config.yaml
norm: "rmsnorm"
norm_eps: 1e-05
attn_scale: 0.125
bias: "none"
init_std_o: 0.00671
schedule: "wsd"
decay_fraction: 0.784
decay_shape: "linear"
train_tokens: 225200000
Each number is 128 + 32 x the weight over its row's rms, rounded and kept within 0 to 255. Layers, rows and columns count from 0. The size above them is the row's rms in percent of the matrix's.

# layer 7 MLP up, 704x256, rms 0.166, rows 378-394, columns 64-127
size [101  98  99 102 101  98 100  96  96 100 100  98 105 101  95  99 104]
[[ 82 184 139 160 100 180 161 153 166 170 131 108 139  98 139 111  94 177 120 142 141 116 161 120 128 137 125 130  75 149 156 119 161 207 154  94 108  85 147 136 102 152 196  64 148 114 146 181 129 158  93 143 109 114 160 116 107  84 165  69  82 117 145 154]
 [123 121 206  79  69 133 104 168 117 109 124  44 135 177 144 110  89 145 152 119 115 166 105 130 160 141 149 197 131 116 105 135 161  87  92 117  98 153  73 158 158 106 100 144 115  95 167 140 149  95 119 128 192  92 139 193 145 113  85 102 146  76 173 107]
 [136  85 141  87 169 129 151 175 135  91 101 155 158 157 142 109 163 147 158 220 122  75  69 160  94 134 144 117 145  94 154 150  78 153 100 105 140 172  69 127  98 121 139  80 148 121  77 126 100  99 169  91 157 117  94 168  99 129 169  97 105 147 135 165]
 [ 63 144 125 151 144 191 114 156 121 103 160 188 139 100 150  95  66 132 221  92 148 179 183 145 164  49  76 177 140 164  98 125 148 116  99 150  60 141 187 117 139 113 111 116 140 126 167  94 164  95 136 124 152 118 187 143 111 115 116 150 141 134 157 175]
 [ 53 115 142 155 106 118 121 100  77 119 119 124 121  84 183 124 123 165 153 141 157  68 149 153 115 100 135 146  68 127 113 104 141  80 174 137 131  93 121 103 148 154 115 122 122 131 140  64  85  72 135 154 170 125 122 108 138 111 101 184 135 203 131 108]
 [116 149  88 172  87 141 101  95 152 109 167 153 102 123 122  68  90 165 166 111  89 174 136 112 101 144  72 147 175 117 156  95  67  58 123  93 129 126 193 154 143 157  77 116 127 136 132 137  95 102 125 157 212 114  94 118 124 165 106 121 106  68 102 169]
 [202  88 180 135 130 178 119 129 120  40 143 162 178 173 107 114 107 114 121  89  57  96 169  76 104 147 142 107  85 163 132 131 167  83 102 146 149 120  97 133 167 132  76 199 129 157 101 100 155 112  91 111 133 178  87 142 149 142 153 149  68  91 127 136]
 [124 122 114 142 169 147 129 152 104  99 175 154 151 187 123 189 110 162  89 112 188 136 154 134 117 119 100 121 110  98 151  93 103 167 129 132 110 146 160 167 130  64 105 100 200  58 105 146 138 150 100 127 167 135 148  96 169 122 112 104 105 109 131 115]
 [109 109  56 224 125 153  54 115 128 107 118 151 219 128  96 123 138 110 130 162 186 153 147 150 158 217 116 116  94 137 122 145  81  89  81 134 103  91 226 145 149 152 155 149 122 165 156 123 155 167  62 101 119  58 117 148 143 106 116  67 133 139 111 119]
 [ 85 129 114 197  88 156 127 141  73 116  58 128 106 157 179 109 143 136  68 135 151 118 120 140  99 136 112 139 123 110 125  79  78 150 117 158 138 144 127 131 132 139 138 126 128 153  75  90 108  77 100 144 101 143 147 124 131 139 186 165 102 134 163 187]
 [121 155 143 139  66  91 166  97 148  52 114 140 149 122 135 180 192 110 157 173 123 141 139 129  71  72 115 192 108 108  90 133 123 150 121 134 131 114  87  91 201 130  97  80 107  83 102 180 201 157  27 122 122 147 106 122 182 144 119 116 137 109 169 163]
 [122 111 159 114  64 153 130  77 127  97 201  97 147 165 126 105  96 136 108 156 118 100 200 133  88 135 176  96 159 152 130 156 119 172 112 135 126 126  72 142  80  62 122  95  85 116 167 105 101 135 171  45 136 111 127 101 182  94 124 116 134 214 137 137]
 [118 180 122 100 123 142 166 128 111 159 119 140  88 147 106 118  26 180  83  94  92 128 102 188 141 103 118 153 120 122 131 178 114 105 103  99 139 124  64 155 111 108 139 122 160 135  90 127 137 162 131 127 115 100  99  95  59 157 207  93 104 111  88 170]
 [161 121 171 105 129 181 149 143 112  90  83  71 131 125 132 105 118  89 107 140  94 104 110 147  87 176 117 114  89 111 174 142  99 151 191 141 176 160 141  87  85 139  80 147 148  40 187 125 124  97 124 148  97 118 137 143 154 139 163 122 135 126 142 109]
 [142 163 110 169 117 144 137 151 131 149 112  88 144 150 172 123 111 129 113 114 158 129  68 144 166 128 153  93 114 163 154 183  96  83  94 130 155 115 148 160 172 121 132 108 145 174 164 115 118 149 137  92 152 103 141  84 135 118  86 130 131 102 197 164]
 [ 94 123 125 143 166 125 126 133 104 101 113 152 102  71 155 137  95 154 142 103 119 134 155 165  96 139 195  91 213 185 164  99 154 129 126 178 142  98 122 167 136 127 171 138 101 184 135  74  72 185 125 101 138 182 103  92 141 131 130 184 140 172 110 139]
 [160 116 112  93 141 144 101 198 101 120 112 121 151  87 111 155 146  53 124 103 114 155 192 143 136 169 121 151 107 176  94  88 154 114 159 107 101 122  72 138 160 102 162 127 124 162 158 140  97 134 106  81 168 126 100 132 132 133 156 109 107 139  73  70]]
# layer 7 MLP down (transposed), 704x256, rms 0.0939, rows 378-393, columns 64-127
size [101  98 101  99 105  97  97  98 100 100 102 100 102 102  96 101]
[[ 90 150 133 155 185 100 107  56 119 107 138 116 160 125 134 138 145 126  75 143 119 183 112 140 134 158 139  84 103 107 136 125 164 148 168 161 147  73  82 121 109 177 139 103 158 154 122 171 155  87 129 113 118  93 157 180  54  64 108 122  81 130  58  65]
 [ 91 202  93  41  49  90 148 160 127 142 155 104  84  73 106 157 108 124  64  94 122 113 162 146 122 128 113 212 131 185 110 159 139 136 130 166 134 160 152 102 102 130 148 134 135  95  99 125 116 130 123 119 150 124 111 127 161 136  78 171 204 103  72  86]
 [ 73 128 178 150 166 134 137 175 122 150 143  79  73 147 110  69 185 161 126 146 123  68  93 105 152 109 133 130 129 116 147  99 126 142 102 123 105  87  49 108 142 145 118 119 118 162 146 105 143 155 119 117 136 144 178 106 131 112 117 162  61 104  92 101]
 [162 139 143  91  67  93 132 132 153 135  82 143 104 104  69  83 181 124 182 146 127 133 161  74 189 123 110 141  81 173  89  72 121 161 156  69  52 106 212 157 138 124 106 136 125 156  99 153  89 150 147 153 127 122  77 112 119 128 149 157 112 221 139 139]
 [ 92 143 139 174 145 116 135 142  96 119  98 123 158 101 132 158 136  98 198 166  82  88  73 221  63 128 100 134 111 101 147 104 154  76 187 127  92  51 118 158  94 129  65 108 175 102 176  93  83  76  78 150 131 136 141 125 136 102 136 154  70  91  90  84]
 [200 190 113 127 194  81  92 148 108 138 141 121 113 179 124  78 114  79 150 124  63 131  24  54 148 146 155 131 137 104 118 147 132 118 131  86 114 151 126 132  95 115 131  67 121 145 120 118 137 160 137 111 151 137 156 142  95 124 172  91 125  86 179 113]
 [158 186 106  98 103 134 162  79  98  44 133 151  88 163 101 114 119 148 158 159 132 169  88 137 169 149 158 139 128 136 196 138 131 130 103 120 102 145 161 142  98 125 102 127 110  98 163 150 120 161 181 131 148 121 122 134 126 158 108 196  90  74 146 117]
 [166  73 138 150 116  87 137 202 112 110 149 109 105  51 127  92 220  55 165 159  81 124 115 106 127 102 136 152  97 117 129 149 136 113 142  93 174 143 163 249 110  76 131 126  90 101 155 111  92 137 157 124 103  95 155 104 128 128 114 156 122  71 157 143]
 [125 156 103 101 123 190 139 172 150 149  86 129 116 100 126 136  89  98 125  66 108 163 100 151 100 113  47 151 177  81 109 140 111  62 102 100 164  83  75  97 185 136  87  78 138 155 162 161 169 126 126  68 122 118 133  40  91 118 132 149 116  69 123 129]
 [ 50 211 124 133 142 130  92  95 146 179 124  60 134 138 140 165 111 135  85  89 137 105 162 176 121  94  97 114 141 163  93 143 105 133 160  79 130 162 162 156 140 125 123 134 164 160 120 162  73  90 125 110 136  75 145  82 130 118 143 133 121 146 163 137]
 [108  69 113 147  89 167  75  88 119 140 136 139 132 118 149 182  63 156 114 125 138 112 184 108  83 123 130 201  70 106 105 120 104 225 131 137 141 115 158 152 119 111 151 161 153  96 147 132 107 111 130 125 117 196 105 129  66  92 118 109 158 109 107 125]
 [118 116  87 136 138 148  66 136 122  89  69 123 156 142 140 147 118 101 115 171 145 169  96 122 126  55  78 144 163 100 143 159  93 119 170 132 141 109 122 128 106 193 167 117 171  70 118 119 188 178 110 167 107 142 115 150  63  62 110 108 149 125  95 106]
 [ 74 118 136 176  71 133 144 158 182 109  70 151 167 144 145 124  75 162 133 142 161 114 133 100 126 122  76 183 126 119 110  97  68 151 151 145 127 114 143 111 146 195 137 161 162 192 119 127 140 151 165 138 154 165 154  92 114 168 131 116 155 166 114 104]
 [ 95 103 100 143 112 122  99 137 141 138  56 131 139  81 138  87 112  94 162 106 165 142 172 210 179 137 139 100 128  93 117 101 111 125 186 148 158 112 128 114 110 136 179 157 167 124 165 143  83 167 127 135 138 161 144 166 148 121  36 177 142 162 122 121]
 [121 128 131 117 156 111  95 155 113 103 167 126 163 110 120  86 140 162 110 158 143 181 119 102 115 148 155  69 122 149 131 187 103 124  93 191  74 107 114  95 103  83 132 113 156 119 109 122 178 104 136  59 131 119 133 152 116 119 125 153 149 129  52 131]
 [120 124 122 132 188 192 151 163 120 161 122  89 128  64 145  85 122 100 141  89 123 150 201 101 120 137 157 154  81 135 180 123 105  90 133 130  99 176 167 119 163  91 147 156  70 143  61  99 151 144 139 100 158 188 137 128 155 157 139 120 178 127 106 105]]
# layer 7 MLP gate, 704x256, rms 0.16, rows 379-394, columns 64-127
size [102 103 100 104 100 103 100  99  96 101 100 107  99  95  97 101]
[[110 154  87  99  74 156 163 135 146 149 179  89 147 145 101 117 161 138  81 140 118 150 120 168 117  61 114 185  98 177 142 190 120 157 124  91 117 120  77 199 122 156 164 121 145 135 153 159 146  44 115 159 121 114 170 167 164 108 115 145 136  97 153 152]
 [147  95 107 132 150 127 152 147 109  91 124 148 107  97 117 117 135  84 144 148 115 132 139 129 159  72  80 146 135 109 102  71  72 156 154 103 127  82 141 107 143 131 118  96 150 179 177 170 156 149 106 117 151  55  83  91 125 127 151 122 165 104 139 147]
 [153 104 161 104  80 103 124 185 144 145 127 125 118 171 113 135 165 117 181 136 128 125 132 127 169  74 118 100 194 116 120 187 132 116 142 106 176 149  88 195 144 132 138 120 126 183  96 179 128  88 105  94 174 108  97  92 136 108 154 127 110 136 113  63]
 [125 147 131 111 126 144 137 153 103 118 163 147 143 127 170 117 190 120 118 125 121 184 156 102 121 149 156 144 158 108 204  82 126 101 150  80 148 125 107 148 150 168 120 144  60 115 120 102  97 135 123 188  76 140 113 128 143 159  86 161 117 135 131 183]
 [167 125 148  99 204 156 162 140 174 146 109 150 139  94 144 154  82 117 156 105 123 132 187 101 148  83 161 171 101 133 162 214 148 174 150 113 124 108  75 149 141 131 128 165  97  90 123 126 162 145  76 149 109 150 183 168  81 120 128 144 132 153 114  69]
 [128 149  89 114  92 146 109 213  94 164  96 149 124  88 143 158  97 122 127 145 158 119  91  96  72  93 179 129 145  36 171 153 130 169 170 116  94  71 139 106 101  92 141  78 120  90 112 229 158  85 101 155 154 102 159 122  90  68 107 153  90 118 101 156]
 [ 83 104 104  95 122 148 169 147  96 151 110 107 143  75 135  82 151 124 148 125 104  97 121 145 136 143 164 139 158 155  80 172 156  99 126 101 128 117 150 121 100 119 119 170  88 164  76 125 119 110 155 175 149 120 100 138  97 117 144 156 108 243 133 171]
 [117 154  95 163  95 194 148 107  88 130 197 143 125 123 137 102 118 132 168  49 115 140  89 129 194 162 140 128 160 143 108 135 108 175  79  98  96 118 174 152 139 126 162  99 140  73 135 171 151 173 175  82 126  77  84 117 127  75 145 132 109 140  88  97]
 [122 101 168 140 150 135 135 150  74  92 117 117 157  93 117 115 154 146 159  81 165 104  95  88 130  58 115 164 132 198 100 123 110 173 136 106 127  85 153 146 174 126 178 109 128 112 173 177 100 199 158 115 156 103 107  89 119 134 109 121  79  96 170 117]
 [148 145 106  94 109 176 144 172   9 166 112 182  98  80 134 166  90 134 170 166 111 111 136 166 152 146 131 117  89 130 127  62 160  83 123 166 186 139  99 113 101 104 160 151 150 128 129 137 104 116 154 123 101 136 142 158 175 149 135 135 112 140 146  71]
 [123 105 160 113  70 110 149 124 136 115 105 163 117 127 122 108 140 141 152 139 142 132 130  98  78 167 161 116  86 136 120 191 102 149 117 113 123 112 164 107 168  97 175 134 162 137 103  75 183  83 105  97  91 115 162 150  79 144 134 145 147 144 152  75]
 [180 148 166 173 125 119 120 121 117 147 156 168 113 162  95 156 180 155 129 150 114 129 119  96 181 126 141 167  97 152 111 101 106 197 154 149 147 158 134  94  92 163  95 143 106  98 104 120  93 117 134 169 111 124 134 104 140  92  89 165 152 172 109 154]
 [167 124 176 117 147 223  76  81 128  51 113  92 132 109 135 112 134 111 141 167 127 137  85 113  99  77 113 115 122 146 122 170  78 174 123 113 159 155 147 113  87 127 167 119 130  57 103 143 131 159 154 125 112  90 128 123 152 130 123 171 123 141 122 152]
 [135  89 138 151 114 119 192 175 169 174 136 125  87 135 101 145  85 158 185 175 188 112 146 134 100  97 123 172 116  99 142 131 116 124 131  90 173 145 200 183 128 144 151 117 127 146 171 102 132 136 122  67 164 114 160 130 116 130 156 144 129  88 118 162]
 [145  77 146 186 160 155 107 132 136 142 138 198 109 123 134 112 135 105 117  84 114 117  71 174 109  62 134 120 124 171 181 114 139 102 180 124 121 138 112 178 119 199 141 123 125 150  75 158 154 140 123 183 218  66 146 122 111  87 159 151 160 128  73 115]
 [143 114 141 104 140 112 102 170 138 111 111 143 118 133 132 169 125  98 136 135 144 147 117 133 125 141 108 138  63 147 109 140 136 126 154  62 119 178 129  85 144 158 156 139 121 176 169 141 176 104 135 137  33 133 156 133  65  78 126 154  85  51  79  93]]